Weights of a small GPT-style language model, trained from scratch on English Wikipedia.
Size: 16 layers, width 256, 4 heads of 64 (1 for keys and values), MLP 704 GeGLU, vocabulary 4096, 12.3M parameters.
Architecture: rotary positions, tied embeddings.
Training: a variant of Muon for these matrices, 875M tokens, 6672 steps.
Each number is 500 + 50 x the weight over its row's rms, rounded and kept within 0 to 999. Layers, rows and columns count from 0. Numbers have three digits each. The size before them is the row's rms in percent of the matrix's.

# layer 8 MLP down (transposed), 704x256, rms 0.118, rows 130-201, columns 192-255
101:576486405486413597497520524480436486484543526558567542532474509519442488579461452561474524456537510556464456534489499520575470414419455511496540535500512510525516443498492521458396512525547540
101:493498578388533561470523494557542562527542499483570510454536491415444437502500484556581548474568536485475392463490462457396531436564524461432437548534448465483482496461496502521556479547525495
090:415519532544507521558496467517495462450576568569476505523481487509426547508486531545581420558496555476460540510528497461547612540480485478532485541523491552510464441476561434479427517418489468
108:622541515517520450441496498422420514529469542400491568415467442509479459468595424530564443531535466409531512583445434509494442527439527546612515488547518484487554442495471498495435557572504452
097:486645434502453475448556493597421516564478479533559570491519497496544421491526527525490456565520534436513491449475590524580405500398502518542477605548538531562533520452442481520442586482497446
101:397520476477493562462513540471529532472526444558562479589493602496542409514560400491426516511454560524447541539478427454442514557441624482497495448538456497589510432408510483524553446482593536
101:532426513457462532581438436527507407517562452526611510565450400425536482437410422473479501478485562530444506427453479515503528575508546573564532538545460522400447551515508432491447526550460561
097:590482459476446468474509519610554464487479449540512472545522511563528493540529584550495480461529565378525525516460447513516529536439541485548483521443471537426526488532512466536513554608495478
102:485480516597491499530507466534475511495516502561471646518463438498506431485558435436493537513541509590550553468540552509544491546421482506540435591455498552504534473581456575455577438446477413
102:444507409516468532542572420455516583524520531499479428440611436547433539466429490426492498449491480514495535508507493463533522448542512452542537491495481502434535498536477564394481488489445454
104:461491450528577490501510520542520460471450496478541536454495520391469559528523359521538444441542559426561472554501499502534621489500519472562501552474542551496498445449531540570609576575437544
104:594429475481500525582398459520526476463528526478565464511584502507449535474508444498500457473469497472525510504523503461421513533460620475451525545483531573465468388441540453503522496429427507
090:450476470409578468486490588480471485655597492588545528524569566483515487559527503533512443430440577546469458549470438394490495495601502542433440422540525601411520594505516447507529495516503522
105:486421569530468564549548413486541597510439439409559449476511530466465557472560549587537579608500504457501637415501529497458524415448536548538454463502425391467483479519508525473498510407535525
093:373465449541460503474464541523483473516463516511494548506475542505415526512479501451520409519468506545490549528459502592534502580592624534468547471529552508502560461575462565444590522567455567
098:516526488488513469437469558465562537494487464451514454512531455547488514501327512525545507574534461556541429616498442421425491482498467495427457497499528406525517557469507501470536510506523448
099:533434560612406472497434451499466524417451500519564479517450400480489562477547526456514426543438520440488523515501463385523364471439493435489556492520467523492490540570565432544529541507548593
098:404507493520586502544500540565471428575540511397376486540509442451457506486526511457459487569430389462561505546549481470562542521574472417547514502597442515542508389552480479426522477463475490
096:470605432507477419493474508547438468520505441570482444463534455517461436446510440541438541476498434488581508465576540508438591546485495495530444497582447534509492540513420439474510464589554606
101:466523430477450461476541419525543510420550545490535524540590596524544547489584535471348534548451442477442444517469575525456556466480500507498528447484567425512472478595490564506530597418501531
104:485535560414493519545512558521498400488528432430421448384535573477529512498569529511513540505546653445400458492485420580397503429562486478510526476513490521518528468458448429537539498488376520
111:438519457521428529558448475435501554497452581576545419399568508536535498467543558522505474524461508555520425546532439528619483570478450513505482586468434526412598507590536451468477550581576509
098:520455424505518358512502587462474545439440454513482528417483530425549571524450583615505550499509448558458339482525464462472573515562384474524531510429534471571541501477539542469557499478472488
099:514488480486546496452469501432596533530515463540523522409582426382451522555587500463549417501496444417506596495560502498481491473620494447485484498610529411575489501468542505543590556544445430
102:520505475484563466487505504463454566586494526500471537525481507478519473524554515511577362570606497441526538494429589527517433548511543565473538543530515448460507547445489511451439467432611492
092:540441481468464433462541464501530514487557511550461537502447440456481480543525476438470484555471503579528364436462496480535545470515407508510512446496465590468462486540474453594561422461454464
097:603517535604512583419469484502517446513512510452523491420458413453402526469419564539379388502576568551480441502560518534528507491513416570491376490413535469472532580510482502493523433520439479
097:620427530566577609537572445548467527498643535525468533443483510488520505507442574532547470569449633439582447464480483470450506553587520545416500380533494499455476540541509463440536429502626517
107:409467570522577491496534466438588456456483624492526567505542449533445493514523561516534501617456506509486447456528487464451476522406500488655446499547444612552455490420474470529542499569523494
097:518461420401582519469490442464531585537481467442475487533457421462527424544497555527503575446450559517521410478528383457592496459464542523500562607509490461497567391560461523533509385511441480
098:544478369468459508472453522494514578490630475453558464530536493480514427574506494544543482473497489456538560469453577583514474538491529518481387447465472528589537558498517546467438506458552513
108:426507505474454467543546590478446493414463571594590419504633476468498464537521501482511492508611515538543421507520541515723473541466474576539572550582461531553520526428448500494533495548494489
103:521482537478501384444518497511458523555444504553531425433461585487483464415474445578458433354473624516494456538487494536432453490419474415560525491582470507486427542535482535567515595399540489
101:470495593582463499635559518436457526485541468401550495472594464560462540590470520421574460461524499522463607491529531472531539523499533512540513555458507565484523451598631605597523476521613613
104:483470467451442567503531508454558480476524512553616557440413455548512453457562422456540475533577514592427508472389442496416522435540463543474491423616485416585495577540490464465477521522460478
099:498445513517458482489449551476532466545510429563567468491572421567535507523541457510575486408469535458408441524564479511630508515495506500514461535516516535455548488534462388512526513506494444
125:453464462417473494525569480510510523503478459531551517489578425503585585535579517480542389551458549509495441532556465496651471548461506508482495428563547544475533423579568447497473510491471575
098:560513483532496533517607476494489506569457551510422460491481529465477495504522494529474572450514496481558537533513498531445533572511560534476488573533533549469416515512482432469422582485472464
105:490502442539534458513535557569523539468566590517498524452451415451423451447520486454523470449494517551457501392547451510489492461464444498555519536440487507467606385531543423486482559517530538
095:507560506567508444473489508490537459364539521421538574539530494572487482485490583522515599533561493443555447427501466494418475522480460425494488498528523491533470352488541491477610441459523536
104:476460514458623571496528537474473556522438422601477517418509493539568544541495610602477465546377492507470498606440568527437467510500505491572513508427425499433498598483461529543419553430448407
103:542559462519576484454522518521485463563441489465423463544521489535510489552529487460527500492488497578489557523575529412357497419389550611487535445517478461477451541540442521499527468462553411
103:479538489445491549434474479489450505408486591457515481509537525537473564395533434454543518543502413468574486521571568500459439503497466462498572528476537432451506457560382459527597590559559491
104:514503442569473508584545486524528502553470562453459448439493508495476510465466606566420512464504479535500605552427574475506477562546564577532593575518557418430433548518402481421673480415583481
097:422505558539536541601500558515484490507447530540518513530578546574535489499474525481438538580555420516506499468516460554541430500511512502480444411443459548509399511475550539476444568436580415
115:556512529493472483509540505523444499545535484519478575528425439540464496501554471431490520526541502552429504442484501501335519436500561529560616483531516539578546520508376583472535464574435378
102:509485500532535465453469395543627555427530555636571415529569557368509541506548431421427548488525447512598473457499466586514480502548488432484496488542459499472524532455438439517482462463414450
106:544456431553544496435422435488505555503512488521418421558553495460511524422510461469432546487532521553424420507471461483543462455446541573532505460606438536517547518544405530534545500452537514
093:516576556449516485442501496512506489418555522475389553516525556523519592511429493475560463526482621475451404567486543464488525512609538543523483462476549414506503456581481558535485421458549538
091:535540461482569559471527627441433466502466445456444532396546529545483459470449507502494483599495427425507476410543576454425512485488404524573473443400546464426529471471525522489540534484457480
096:444465522457531459523413449450473519537403497573457466521443410448541482377422536439518570488481586494483536459627467483469484550464516513419550523530487512573500506510608583468446544558546495
100:449544545563568465495580609570435477505548533479527524442544535494617437542468497479528426576528463497552479442417533508674547493597523488515523504436559528432448530491567524421502516451480453
100:464511492490409565518473422488473454437446506503500546502478480545405518370501441485514440518580518494568516488522518439541441452453482405480470587492476483482489445514417526504476509530563455
092:480437459553524476429561473578532526511544545469537508397565508540554452475463522432498491487519444463451472563493485340288448540484494550502533524482499476523561481560572465460485559570470440
099:442441469468475388574492489508553509486540510474554469506470524520495486517545455451579533564457576480432538505462519423653504486512423448493535516521488588399438576462470472499454516559505556
097:422474526467465524552489480486529601501481402484513498503370452466457548355409527537457486543534434445637544556474508464473588527488528494556493410510517563414447494588450418448424459491555542
091:487508541515485460462569447485459527490456501514444648518422513562543533505474447572459624452464487470511544390506517481491500499499471473438503432574552430586543572538561558497533479535491509
102:532544471466469493484495489618489460518489466472474474450527563525499494510420378516484525503510468512523591607456499452542501503517441497527497448518496425470458481493490430434544531531482560
097:525452538488462557544435533480513576460512529500565481583544517519537491519559452469464537553463493453598470427513408490438588439469511596525395490465491519509528489458428525553508495410485587
098:442426541465512452540551527444525471569517437561438515434520513509404479474534502432493462458509530447497457480425534515504497544426550581438530517480340481469583538525526394420489472448578463
093:511488426489450486481478524480541504572502464450482475456527525453518412618448530457510465530543429519518456500439491552440502446491519424524430462571544515429487450532503490470435543542557636
092:525437526467544481486568432466540570437553379591464493413580440573437475438529542560371538503515523497441522459406434461506591555456503601548386461533583575557470471496442392504491440522517482
095:496482491515394524541478501546475513530543433514461398480471572525577561526522562513572507542515517448474596616453493538569545512551487408529614503529457450538488534487481526550475535492516502
114:461484564546529501443502487437478465503504554607565513558557391450553532435502377593429452514405471485493538529470424498487474523509583501522506433478497552429647544486406483497513487506479568
101:523510460490502526437478520485463542590406512430493490556525470547530503490539497490485423486619486473559531462597424492538530467450537612551445604558490431521469509489461518425539478503535519
094:490485508466517493521465505501496545468568469382556492448505634524552483512544496488579492586536482522442513527510426532413513568556501466531470468430509511501441481495576437474495404516449419
097:536556519559497544550484450547384538548561624523399460549428447571532474509554501491511571532382491545563467462501520472515547419496419439560538524509486508440451633534474528536540502484516437
096:469427496586421444471564579503531460560495577527502428447467466464473469456470516448466409540516500457544419455510471637563529520503439500553580438428598513402516521581600422464545415521546503
099:444466511588556408513450522507597443436531504446569428554484527515595589514446493520487538542447494553521585514477516490451458434494490486491572429565395588539595493540552459408525396479522428
100:544576538527461595519548543506531466475447577417472544444536436491526426451429492496487670514493488531586481477490511525536589472527522500523473434469584450435469496461437495409388514569525385
102:535568450462546496562597389521495501481437451442551548558439518460528501556504504436542458601447486514441492482415469411452482546504484521443476500537517470609574522496508492533481552583533458
096:527572511469550406499515488526519541540422478503478504504504560426528502492492444422469527585565438430574517568486469490383603494496392556566532536445523528541531533569574584535522470574519553
# layer 8 MLP gate, 704x256, rms 0.132, rows 131-201, columns 192-255
102:457377515483517489419451508566538534480563454582629532421520392475480490487521446454477453553535495547455586540451426484368473357551557549460470533478508531542446453511494420507478475433477435
089:547450480492421558455553513474479481500462445387525452437491498429541514510480439447503557479454572363519543530526512405557596510601459503420521483613439513532492491524523426540561484393478488
102:473422500465582555441558472446523434444568536564424367455510464523504422431558474438468486530465542521578467487483478487426437472527542530440484553507482445495538473498502554504452522568530475
098:483510484466521494446472551409517446422477495514509428554414560591625438617562455563516500536478476577583625602518443440451548474513445412418467511447445508569479445499486483476437420511466544
098:507483446559473508431443567466468507403455472477557470433497523551486468486543564517396469547480516511472596414510431434433522556478555433518542461580492515573563527469522521463558494528568477
102:505527453536519530509585473497551579466513491427591504445468518521492388488442469464470591503490439564464567446445539474506606490565509538519483560462441509438458493418530531472606493498543461
095:472489591600435490453522461461539532514556443459481581420498553428518397505522491492473414491549403403458543548477514454442548528444509500556476420481510604454473493590484525552407414480530508
104:537584425464486512513398487544417519558432434428545436573410545514479449478497506431436556552502385454539498458485496523563502489500435447546554480599444460537602497557463525526441514506433573
103:594544512521539465406509496527532531578495498478534490458573600471513535529473581491511494540467484550553537411500458471502430507565533408528468534568410501528512470463460414461531566504575477
099:531538518620601509435486471554537528546434468506503525546554530485543549555569461491439564489460452487536541460530450518448485485485592537520531426516461526566496478593567533502447401487521466
104:510428520562479553556534478482493480401533513523541428430515574546512519482511493504489511550467508470549528472566403529472526485378472605529533370583575545510548512501551463507540521502534554
094:548415499504499446430453479516436555414526515502541577558535504475500484598592498563523657575507511502505474432506521525561455456453473409567538477577548490489499501449439560556562497470452560
103:465559564556387533588432424532553449558372455445615514550454496506480532498532543618448598597560491504495565501469578522503492481540483385487444509491533395483512472597515523548414467511523428
098:504462466600484546556441495451556503501484491502499438620583592429524471498526471617536545481437523403483522479435603531525467542441482443500461502573451507510486534651550570467526519448497506
101:575526521385557401443520592471546491492504479451583535475514493582490547439522470563512472571429476540536490479444570480411462503493502565546487489534505413558584511499531474500504529474554486
105:489407514451422516454438529531462473518475513379487447476420511527522505478510557557541503579390454615544519570500468553546499417483532511535504534455495543510518442410462550531443532535484462
102:568487537519579435443513520451548468468507522515469501464434458559577541465454495488532449391599531426540427442488359476421462500377497490458519557471397371474532444522498443465440542362536531
093:526448526521422471474555485439476388501511518527496503558575551447520515413505483549582511475461544525481520479520486496441496462526523475481523471439513518527527614493575585467454406585492431
104:448431452460369464500507462497533520492566587453484504465533581463500459440522496566477496437429467444515544494518581508620517511550542521524414499559518429582490520512524511522532510428564598
097:424449515436498433465530441527517490528397490490560478529437547545524568474512453572494474506453420452440555508611513453483444565537471443514487445506590501546617594520570416482554535559451424
097:560489584498602511527538523504426512525524489463442528453557504479434531547467443378417582524597499457503521528425470543448535526486474501487511515517544536553507472458488512425521500548465563
101:504540496496575513437499494529515480463520447503522488414630511417506421569550458544529457430491445537475658564520497463504406486418542486532502454491512485503570485541470434594413574478436476
098:542487512383545550618493411491471429436520553470549457518443528534523416409448496507556617474487550620387377541429565577523582479430502451478474474486535516491515584500459470481445476586507539
106:545563452557473466502383478427530443504572486503541528469516462496513525498579428542470457542461459510459489565521528529537532442553513485501490511472499449448535486532471501462437559400532517
096:484430498476563442556550550462513525406481551493517457554529591449496531365549584493548561492523527515531509513527448592488443477392517538504474491479512420487460503481575540468423556449472524
098:533597361552520520525511465541506470441452569466517527544462525523448486500486455434534480487495493550498451523448624598561436573615489513457460453455483538533422510466544484497517573503485502
097:422510551461484516551575406519545465395458485509536515604522521524575437542560489442494445543458441498418503452466509557502499450435489485641565534500526527483526490437529428402538462556400442
099:473553492452520503517507376507491438532521534540531476510511567479523509490443512486503490532514377446460441457415561476605525522492405490511423451500505455481575524575466544576513475444558394
092:435393558536567503583491607529471535379513505470513508566477386547518472516526495465536610518488567485543531440441473536525525423548527525516424496539432505443474439510518543469539443497488519
098:559456417545432455450542461459541484436538485527584558471568440455477502561509568390433468576489447450513409447560483558548477587563478420570512514455567551500467547544543578466458450442447466
085:576536498406581460440453473507592476490521427484525472510494507428514618415545513441470489579491443480502495508479460531452562538593489475520478479448523453594534478377557477535452519500623536
103:448513476425559424484546571525484458493524588552490456488549564453531550524520442496443486478564441437478488592510484542505590529522494444448471561426459366510470462500534560415450438582578504
099:445507573561416503507495489464443509472518520527519460465562507517526528534488575448528482353563440543514574413617456465477566487486545493592538467563545524463526494576629521548543528467545573
107:478496464457477438521422511503485506394416534479555428542548500514493556553523503526493473475483458468579499520567474515522367529563569464547517427440532606557503442513584551533452554507502484
099:488513525587596451469478496438541534485538412548470507412462512530480502400541501477535472465520490473504495439607467494436409547533526438495528484515536484546489598532482512517394464477495474
114:472513524500528442518522474434415466480537624464460552598441556558496462515477501466507510486487571444452499534414500501443505524422462502555523574427490476497527593446517458424479531442507498
103:561523494477509526501557510387467532498484458504511440454549523487505450478445485523595483496473468534637532470476537506294528542484512498491470501428491451491470543456484490471531606444533425
100:565522483561506412467484556499501429475508416526442474500560522510555462548523484532405580547484457415480413544500492462426423469541457532476435516502497470471479440586434511532617451498491544
097:473578527514482538459630563433531498480450450498512451451527403458570503583575477407631500497472471488530440483494523521544524563527512566467436553404507498467466536548485503508468458566530502
103:467500528485421540396429442503458507508480610398486452440525530507455465490431525428505548459507564502458483507444505514532556577493500533471445434485527515514545483510467439495464434455532567
099:490512609552440536461493503452513623583506464557480461516495463530473502507512520442441489519491517506388459496569600525438515541447503483484455501436525433537405503423453399431534370524589410
100:542478493397485495555539515524531426411510481585506470503540551556555487410458392461468542556515498420560489521483552494559418590507493443532406520432459506505529448503471524507536504429511402
106:609483401538446438618463495523511473516414559524461481490534445553532516449525517531464456538526495497522448485504587507573447527521491529484481578528485447546535477618527570513607542422590522
097:432531521561507560576451545452522470536532598501524502504553537561539479489419450472502470548545447489478489530427513518480493597441519434473514467516409584492454519540485501501463516457559482
111:507519592548453459440479367602514391506503462534538531506481489427417546502586396441479536588525511530496527474466430491498582427508456476513585540565502531440453452519480513479457513393455472
101:591524558476513514357486433526520543444548544601554478456592602496494515491506509437426492436466465515554479478434504586532457467525540453461523514504517479407509538444477534560533336589488376
101:414491601425578508453556519494603496416519444476546517616495545585483559490444618462484471464449518450518569458519487484489571514514461538509474495442530498437459467530465381488533554575424449
091:491529480531467553541429547471439532569497459528435482554467475536517439423521507545531553353541524524523515507464446619565483494478559421532454527402465488568534492490523517485579517522490546
097:514538549486560541461569575536539472546510545563548490344475492575393515368540521361609430538440543375518473515529484556404541462543584559595543469479504397490540544492563513461538486400395405
093:457576542496597454502437516526445458453517530513465520445582536491527491438475509524560522574544451474454481538539414548527476486524532457553521505540573520495482507474594446486572602603477470
102:408498429558470586546447486468463517510507528558599554431493499558477467455551497493485505485545595567526500552529522485612515510490542458496385559437644576508417500516611485453510462501467431
101:451547487571467582483455485468459447476468615535510493502492542419400541461588490441564541489507434479524534473569564461401519460455458407486433631502493500531489465387462536493470506523559470
098:471516509363471575554498443554449407509445521537505458511460540580465519400470438523480495411483602552505483491496443514460458533482473488490548541470606485520537538388529442531501509500571530
097:561465605538480517443619526459468442532458512462466501584498441521516460495484501575453478530563538476524498475493438490480539511487442537476338501415494461538534496515469603538540485455534519
100:541465550547549568474477544464510570482450397424478383516423464630512491483553512446517608458450520479487553546485550523528556455391510490447539558511541507420620522527481511476459434461536501
104:443545570562467564513506452529503538521354459493464669494445490550446451454464563638567518462463463487555512379429456489635521528471506523540444473550473419608472476531608609501458435499581514
100:476450488540570584484474554496459479464470547489472541532511430475441502466517524621488532503563451439467459540428544535527500525450504429521556552530540566522586493462507448469499455528583420
099:476457513549535511446547508449526463445575449443424501561614521669485503541550537362440535469517403521452480483524517564463541476586502592524495530546507522493427472487487486495499471440520543
101:469465462431523496591600531508502533529449427473473515541557488540545474438514485547551411471533538547422466525435451477501532493524387506461566567416561546498546484613557438527473424541478489
088:569474524428516537434511435459496553420536515528494460428469522377518504425600541493563543456555540554493575536458472497498590498433482494426510503472490456568500436564535576532557535504489447
098:445501534502431480460426509519531533568429440484497566443482560509510439582508521458482458588481518434461487492475539557364466459516488515524537581581492440520531479507513541505425407549560395
098:502432462438497501475505445548468452511489469547521450482441549443538499476457513531528566512491522507455444533534395528489517522481604408450546554481421497599453561511424534546490473588420487
099:459437486528586488484569456522553502548546426419481527512592486405532436551536475450491510499460519479454561529540512530479504511412469622507498504484548499574523566454475546414430529466514545
104:419487517505554488459503506547502448579387491502567530534536414600450510521562553469475413494475516458566573456498488468476518605480525574479702574600473458543524441418465504481470469510456419
095:382487472461520526548553527547560475440460484587493558461576494495505503418559532450551574585421474540574485581525546487393530431495523552459481430445533452468429545512564501398526475446587508
098:383563496572568552566538521478498493545502471476496518517519453497429538576493434561503529387493591555472480571483454493455431506427560565543456573415455402534526525493515470499515479475462576
099:499502454584461599495595476516547480463608489427577461523476465537475477500446498569399540580463414530537486433548497415473552475524573542521573490547447453490449528448411494538530464610479391
105:463446547447459493513383576485623472520485500533495528504532532511459518589433484457521502493485468466584535535500562555558500434587526489456522432378450551567578514560555470460494532472508494
097:526462503468510567443514492485516559629451480524453509447502476606514453542554462519454555468424538504512518547489495479517572484467480522488522592576490458535497462431511559526535603374567566
106:509549395428536532560581442523373569422485437442551570514460564473497424498428494407550528542459542398536543539426511574534506557493499526451448502445469484600515545463439494462446590521466534
101:578508469418497489468481519440559487621563416533512498481409488463551465523519558624604535520534440570574539522481539481619603532496473463454521445496437637456530494487485512528520495448543514
# layer 8 MLP up, 704x256, rms 0.141, rows 131-201, columns 192-255
107:545416542496513554532472456400545454429565417445558433478489424436544551513505475407519484571572440479535439596465585482447496513483449429516531495476487460510511467512419507440521493504558544
091:571509502417534480438531561486601602493504496409487487497495462506565413464569540465426600477510461603562543540552500433557467468500534527464584437614528484512493541573464548514543491554499545
108:490513432538528468515414522465533445496448533500599612540465450553482551462546649501515526502528474460495622457527473498513467477486545515534468501513543455485422446489488554520487479502563492
101:576513530563527516444544572442590445550569428473452474532467490455507484577527518641552558489510494528488612589419514566491522375454571593534522569420576514528441571451522529510433503491536485
101:542490501547494478389448537518481470464495455486459451474508389542466530479478582410430400531412500595491462550571397512467474491565554486505457515481525582530459530487525431534497471592523441
099:464524408493559523445503466423510544445433522484403466442485579490445577519478522449489481447507468448459520494454496603522501484533462465491482439436451539530437509501427468530457383422495451
094:522539488463514568531527457477440481530464494451464600429520377522465531366527525490518434555520500561497512523414484426555449435552555416466480389548509597471495474529437486424538506457472446
099:575439563450414546499550519398508515525443531486532466500515453523547517598504532524542555447463478475421568509364394481455563502519558404499535459573506534502496600469473548523535494497539493
102:456482408498503513485475523451562581521462417478578447534381553486474469433471523489528480479504580606488495551474383436430509497429559518533586511472493520516532511428591500589397466536568408
105:485557504528576440517453581451536560499445418503511479523427572477580493495424500439555523452539423453413541526500552545493511458453480534413537515517492411540591543526489588482534453538612387
117:489621503443437480451555524384466544581533545458507541496453448421502537561441494532518397473431514517491491450407491505610484423492518556515522549514476501480449537490535574394421478420488532
093:410526465523501597529535514541586466515443526483492494380442538540474517484440495506589508382498546513463572486567495504437461508495559480589425528441523419606492544489486505541488575472498486
104:494484518521504407547514495559481518401482502489523502495401554426531445554393450504489444493572514509572459485512445566451520513495509520389512572546484486429539563407506462484502502411484486
093:580571514497582397418459618497503553451511487470531458567400530507558485530529471509463525552491508539453535526528421441428436396434553497483451494602525523468483517535571423498576460412489473
099:499533474551475461518479554463470516471499472509492525496526555584498482492585509513448451489402584488509552479487510490531536482530552583571470462438552516520505496612423494511457452506528598
100:489519478413553531460586500516384495528375593463477591461501566480538431469437444369477506463535449514520454476449558554542592491523462488485513491537572532564450481463480501487509568577498480
101:605551526438427504497510475472590562482438495623586469455494569579593492534518521415484563402516588527505504519385409566511504426502542585454555543389574532392456544476564503607512505527507561
093:433496458514457544548549461494516474518560493420532555540487521594429520554463532440467541452420548458499518541433535546477468518543416581459518459424461502500539438514524506419448555507493410
100:527534436559577511528356461535500498570495532587445536472454515439544451519445520482552481472472584455564529565520539509477485507530470499460471576515567483496467460504427455427440522583591481
110:469449477493517525531445531385447493477491512527580527536442524474499624520531469550507431571420525584460574444553516500620489459506475447440577367532492506478449460491491503483451520523493483
116:432495501525466457473481461493424490491535570470432529506553490495490645485484491541485506475547485680483557506471542536394547422516483543519518507589478396430502552536524538503546506507506578
098:496539499540514590531514444460563526542522446421518416486492428455465507437433528453476537578516577440466482523535498547509425492537573499591499476532514496598421440487563578486472537541428540
094:479464470474486453521537434559444454461508459527529516545450557492480525506464483498504601431590438596474507514472382607484497530444466481470411539365633530515505525516550594555450531450558554
102:487609515528548517562465517465496545365531507433491418511483458518517559507495562514613533568415496479538393559503510519503448491455423503469544474539460527465552455468511547436421449519481509
094:478467529592476514507518614521458418424470573460472501495573552521460514514460541454468442539553524470541496616452466424500426521482518446412495542449589446364552572523594530454459559519514584
097:512435522476471544556503560529491545509543543478535517611498506562514522469455495492550535453479511451578550503449496546461501621529603568478454409532448465414464463480523501476447483462480484
099:490521496492453474464426466457423475488467613473476479543446552534455447603483484484507462514513454537381465459562447508452541506489524485504453412573599577502528420526527572532451426560491455
103:440538396483398508479488499597434587504491543473523489429330551551483532454482408551493410489389461512503431592519515508477529478565433482526442480520554477506532570599505582491473516469486596
097:537502492487557469524495456474533575412495464549567460430460546520542527519466480440506525463544562499542564563464583485512382462456464571478460393416497475557405570505463459549452583411544462
098:342525477477486512523584549510471543629442528554520593422444485584474531543473417532468528455447498474499483576530411359537502510433475493479503597537490433561411519533417571463457456437532435
121:356424492505505545634563494556485488435491526498553526489559539468554431533474485524475555494570568567530488440525505514411451499507472544583482546597474453432470483426446545458440485498491545
098:422423408537566550554478509504527445463505519491536530510453583517446553489526462399528521517548455531428415481590474544491583495498518501413646597446484531496456467456380452517539503414501461
099:564412538459555480395463515525529421504485542471529478562464452427542435474481501548493349567486616529448416534489493479468419514516465527553501540497460485546529538452405413497511430461401443
104:512506507542450497501459518413496479535487539503501488523512437381482497410503518506528512433519532446409435545477492477513448491548502481520589533432547480559455428489534547522531535551456574
103:545552505532573470493428445497426479439569535512493552564506490509581481535464499548480560482510451462584519408621509585503444574493513503613474485451454564515470514458454536529467455479509536
130:578467466589507440526568594543452561493580455559540491479410457567457584480448480493491516482514463413535529434413496477588510516540518509415527449479438449496599507482541496533419455496562497
100:506479595442535479404484465497429391450547535541507658506481537519474538482489378546579460591538523524514434451482507364475409443549379488515428425494458468478563429500509516641561504572566460
103:486520466483532503502483494482505528475465535467493533590473547582488516498526490464444530476425414492531604527477460548426537414529532475534564530460415460529562476450543431490481482475522506
095:477463579409549502495501432507459510602549446512484554501497611441530492555540424450529501426485527484448441559483446566452539429586470455510480460405452539430534631531431474586534511488475605
102:453540562415512432418530471500606600437514521409513433519541435456414510568470476450504477480454481471607588559363424588568433467512478470457410528423528610628502401446486558450484503583576441
104:559563500451481478380438410429513496484474469528526555539510509453599556443476540410542445508499519423506508492496488592451427552514481476605458519533468579496537547542479437518503482476532536
100:539451370617504478502469522410533515439437466422502477467482500532533551485549517545492482476601517478545531453514497446523556475513512461551500471519505497460481449590452519540547493433471532
101:510528430499513503415472569461481476537455538529553563500399457480451459476484472546546548491538555430436494566506546545452492566495563440440468484546544483481546489529516544522493484537523478
091:515561511482439412495527540490586525550495476504498573515483495511502465551459621551514402417448480504433550542511517497474459434489489549488591546536553460538371495486550393503385530495612538
124:543484489462494481386459378510540356496491423368592402476516487471545555461561455484514525532519451525481490516494504499504452451553498543481514526509447515476424485455470447398541545364530492
097:534461431443526512538395495515430312530489547467463538521468470492471507524499493540542478491554563529415583438480464494481507535513509598614451426559416436509493438498482505433478569521483452
109:531469504500502598480450501401483470570488495398431512428482420464524431424509480550565504531503560637547505548399507512474619573479533515472494484565507485427582529449348513536569420431506447
091:506491512491440443564454586487471473572559454564520476505544411455494444446397513475614496412575442493563524434480514562487537521458449463466512522518451515439461611479486454562549541436529481
091:550450497464431436454473430540509556451405483556558527509525487500547536605505505455501444497626493468481519490568470571570624515560604448450436447571550525563551552551496458541452451518450507
090:478591556498450579394535474470461380458490539462452501458467581498561449514418540504470491482517484524483414603390479496527477520536527522498546529490518569497440489536480495472482542450402437
102:607461514488460462458455393454463514603520475477553523578531458446471524482506582399569582456461587591538476531404611405529565473498463563596496559558432532432558552543454476452512429471463490
097:529391586470526498489411518492481575445566417527452538473562448559596471580475530431461584537422525555540473479487504493530459562496481532488443495377459581527625494534538493582503459540380612
094:467488503453504567524499435417457422492455489431491471515414467418486472575482518563515482536513517536530476459511504592593521443486504440493524433483534547471475513540423532519535497467484536
103:384491529492534545490436405556524492486437496626461561432421543515572446494437501470553584411472526577465463510461540587423416449484590487442547487585481512485438482522519455483478538514554571
101:483527470471563454533523531457507430448559427533527520652493533456457432421574493471455499491509493529555516524482501475549502452471553568526549503497487523525439464494498533515512393552512492
094:338509485534500529579518485456503456522398423503546496546586524493494468559557538559520458492465447513499479488501420475464514503528560539518464526434408599487506522535515482460477440496531444
102:543392506471578605444512474461530535518466532543486473574578494448454442582430542453512454495470562462491497428398507515456425512557517485486492488463427394461427487531514489491491419529416511
096:477547468480536469487608477510496503498497552521493494472450501546458414461458385534493484557440523536422440471498558587499455474459489406610529482574540425573419539457491490581492453635505416
098:468512505488509493420433511513494471484581504505521478575522434473589505488482493468351398519425501545544554409622488457599530507521483462512499480550633476540550425495428509539497464537482514
093:522495495503516540559538485543443518435492522563493508549461464513550529404492439478525503480466557444487534571507554455532544547546555581465551568495522436502490542480498510539516464477424459
091:522477488491418526487460516516484478498440561391515424628459470443502541483403515537592489459465475495559547514497493422528539436467504467549510458439483443394541518479510579461493618467454507
096:526483396469566474580493488590469461475495600542493458551506575515460579525568413496413467442515520486456482450584493589552501449480590521518444489453455541485500556537476508512586464529544485
121:490535486465517441418491523436454552534457520501589439540584458505449444526510427557414528520489543533515451477489436598512505606456542497491517510465556605612631525489541523563505553465436568
098:440468413543460468583446478507528594532401530500461440515576545421464477553502544509505414507514547508523545478523457520445401614481437504516489472359618448519434474530534479572449537509532476
096:495454471522470488470635547459500475534402474509413506521485410520475559382473586553501541498466389500439473478503571599576458460510566562468471403594535484394466464488466467608435505445502527
096:456482514463502481487544546441549503453548504440522529446478521428535540494560535551462453459508498474489446546570494379496444594490458463524532432455523387431475519546510552561494460435551511
097:457553560503505469474501489510493515471535446556496518576531500417511530460453437549512500437465555546446537576440484488542490455542478472552452601546529500545424436519450488521562459446517538
096:438526508529484541474462414532407578453505516472537515506540512547491475441512391450471442516561499474537504514551446517503478595596487467506391546521534460545475495574490599567496530488546501
098:503386399513552550472566410529426526540532466564461578562479578500578513509450484432556416499522536502405490513453434488605425429565555505465479503448456442529495503574534556517422403514497433
098:476600581603488511429463506508526558536495545502489435524559448612562489520602527502423523483528505463569479536519433458489402526462521384453436514454386432393491578464529470430461437494515510
104:486483462462383467612542543570481496468499511534444659532518484541442496544499532544474535572485489554518509640572472478410528528495429448534489431504431533486434498547494470462485521481527478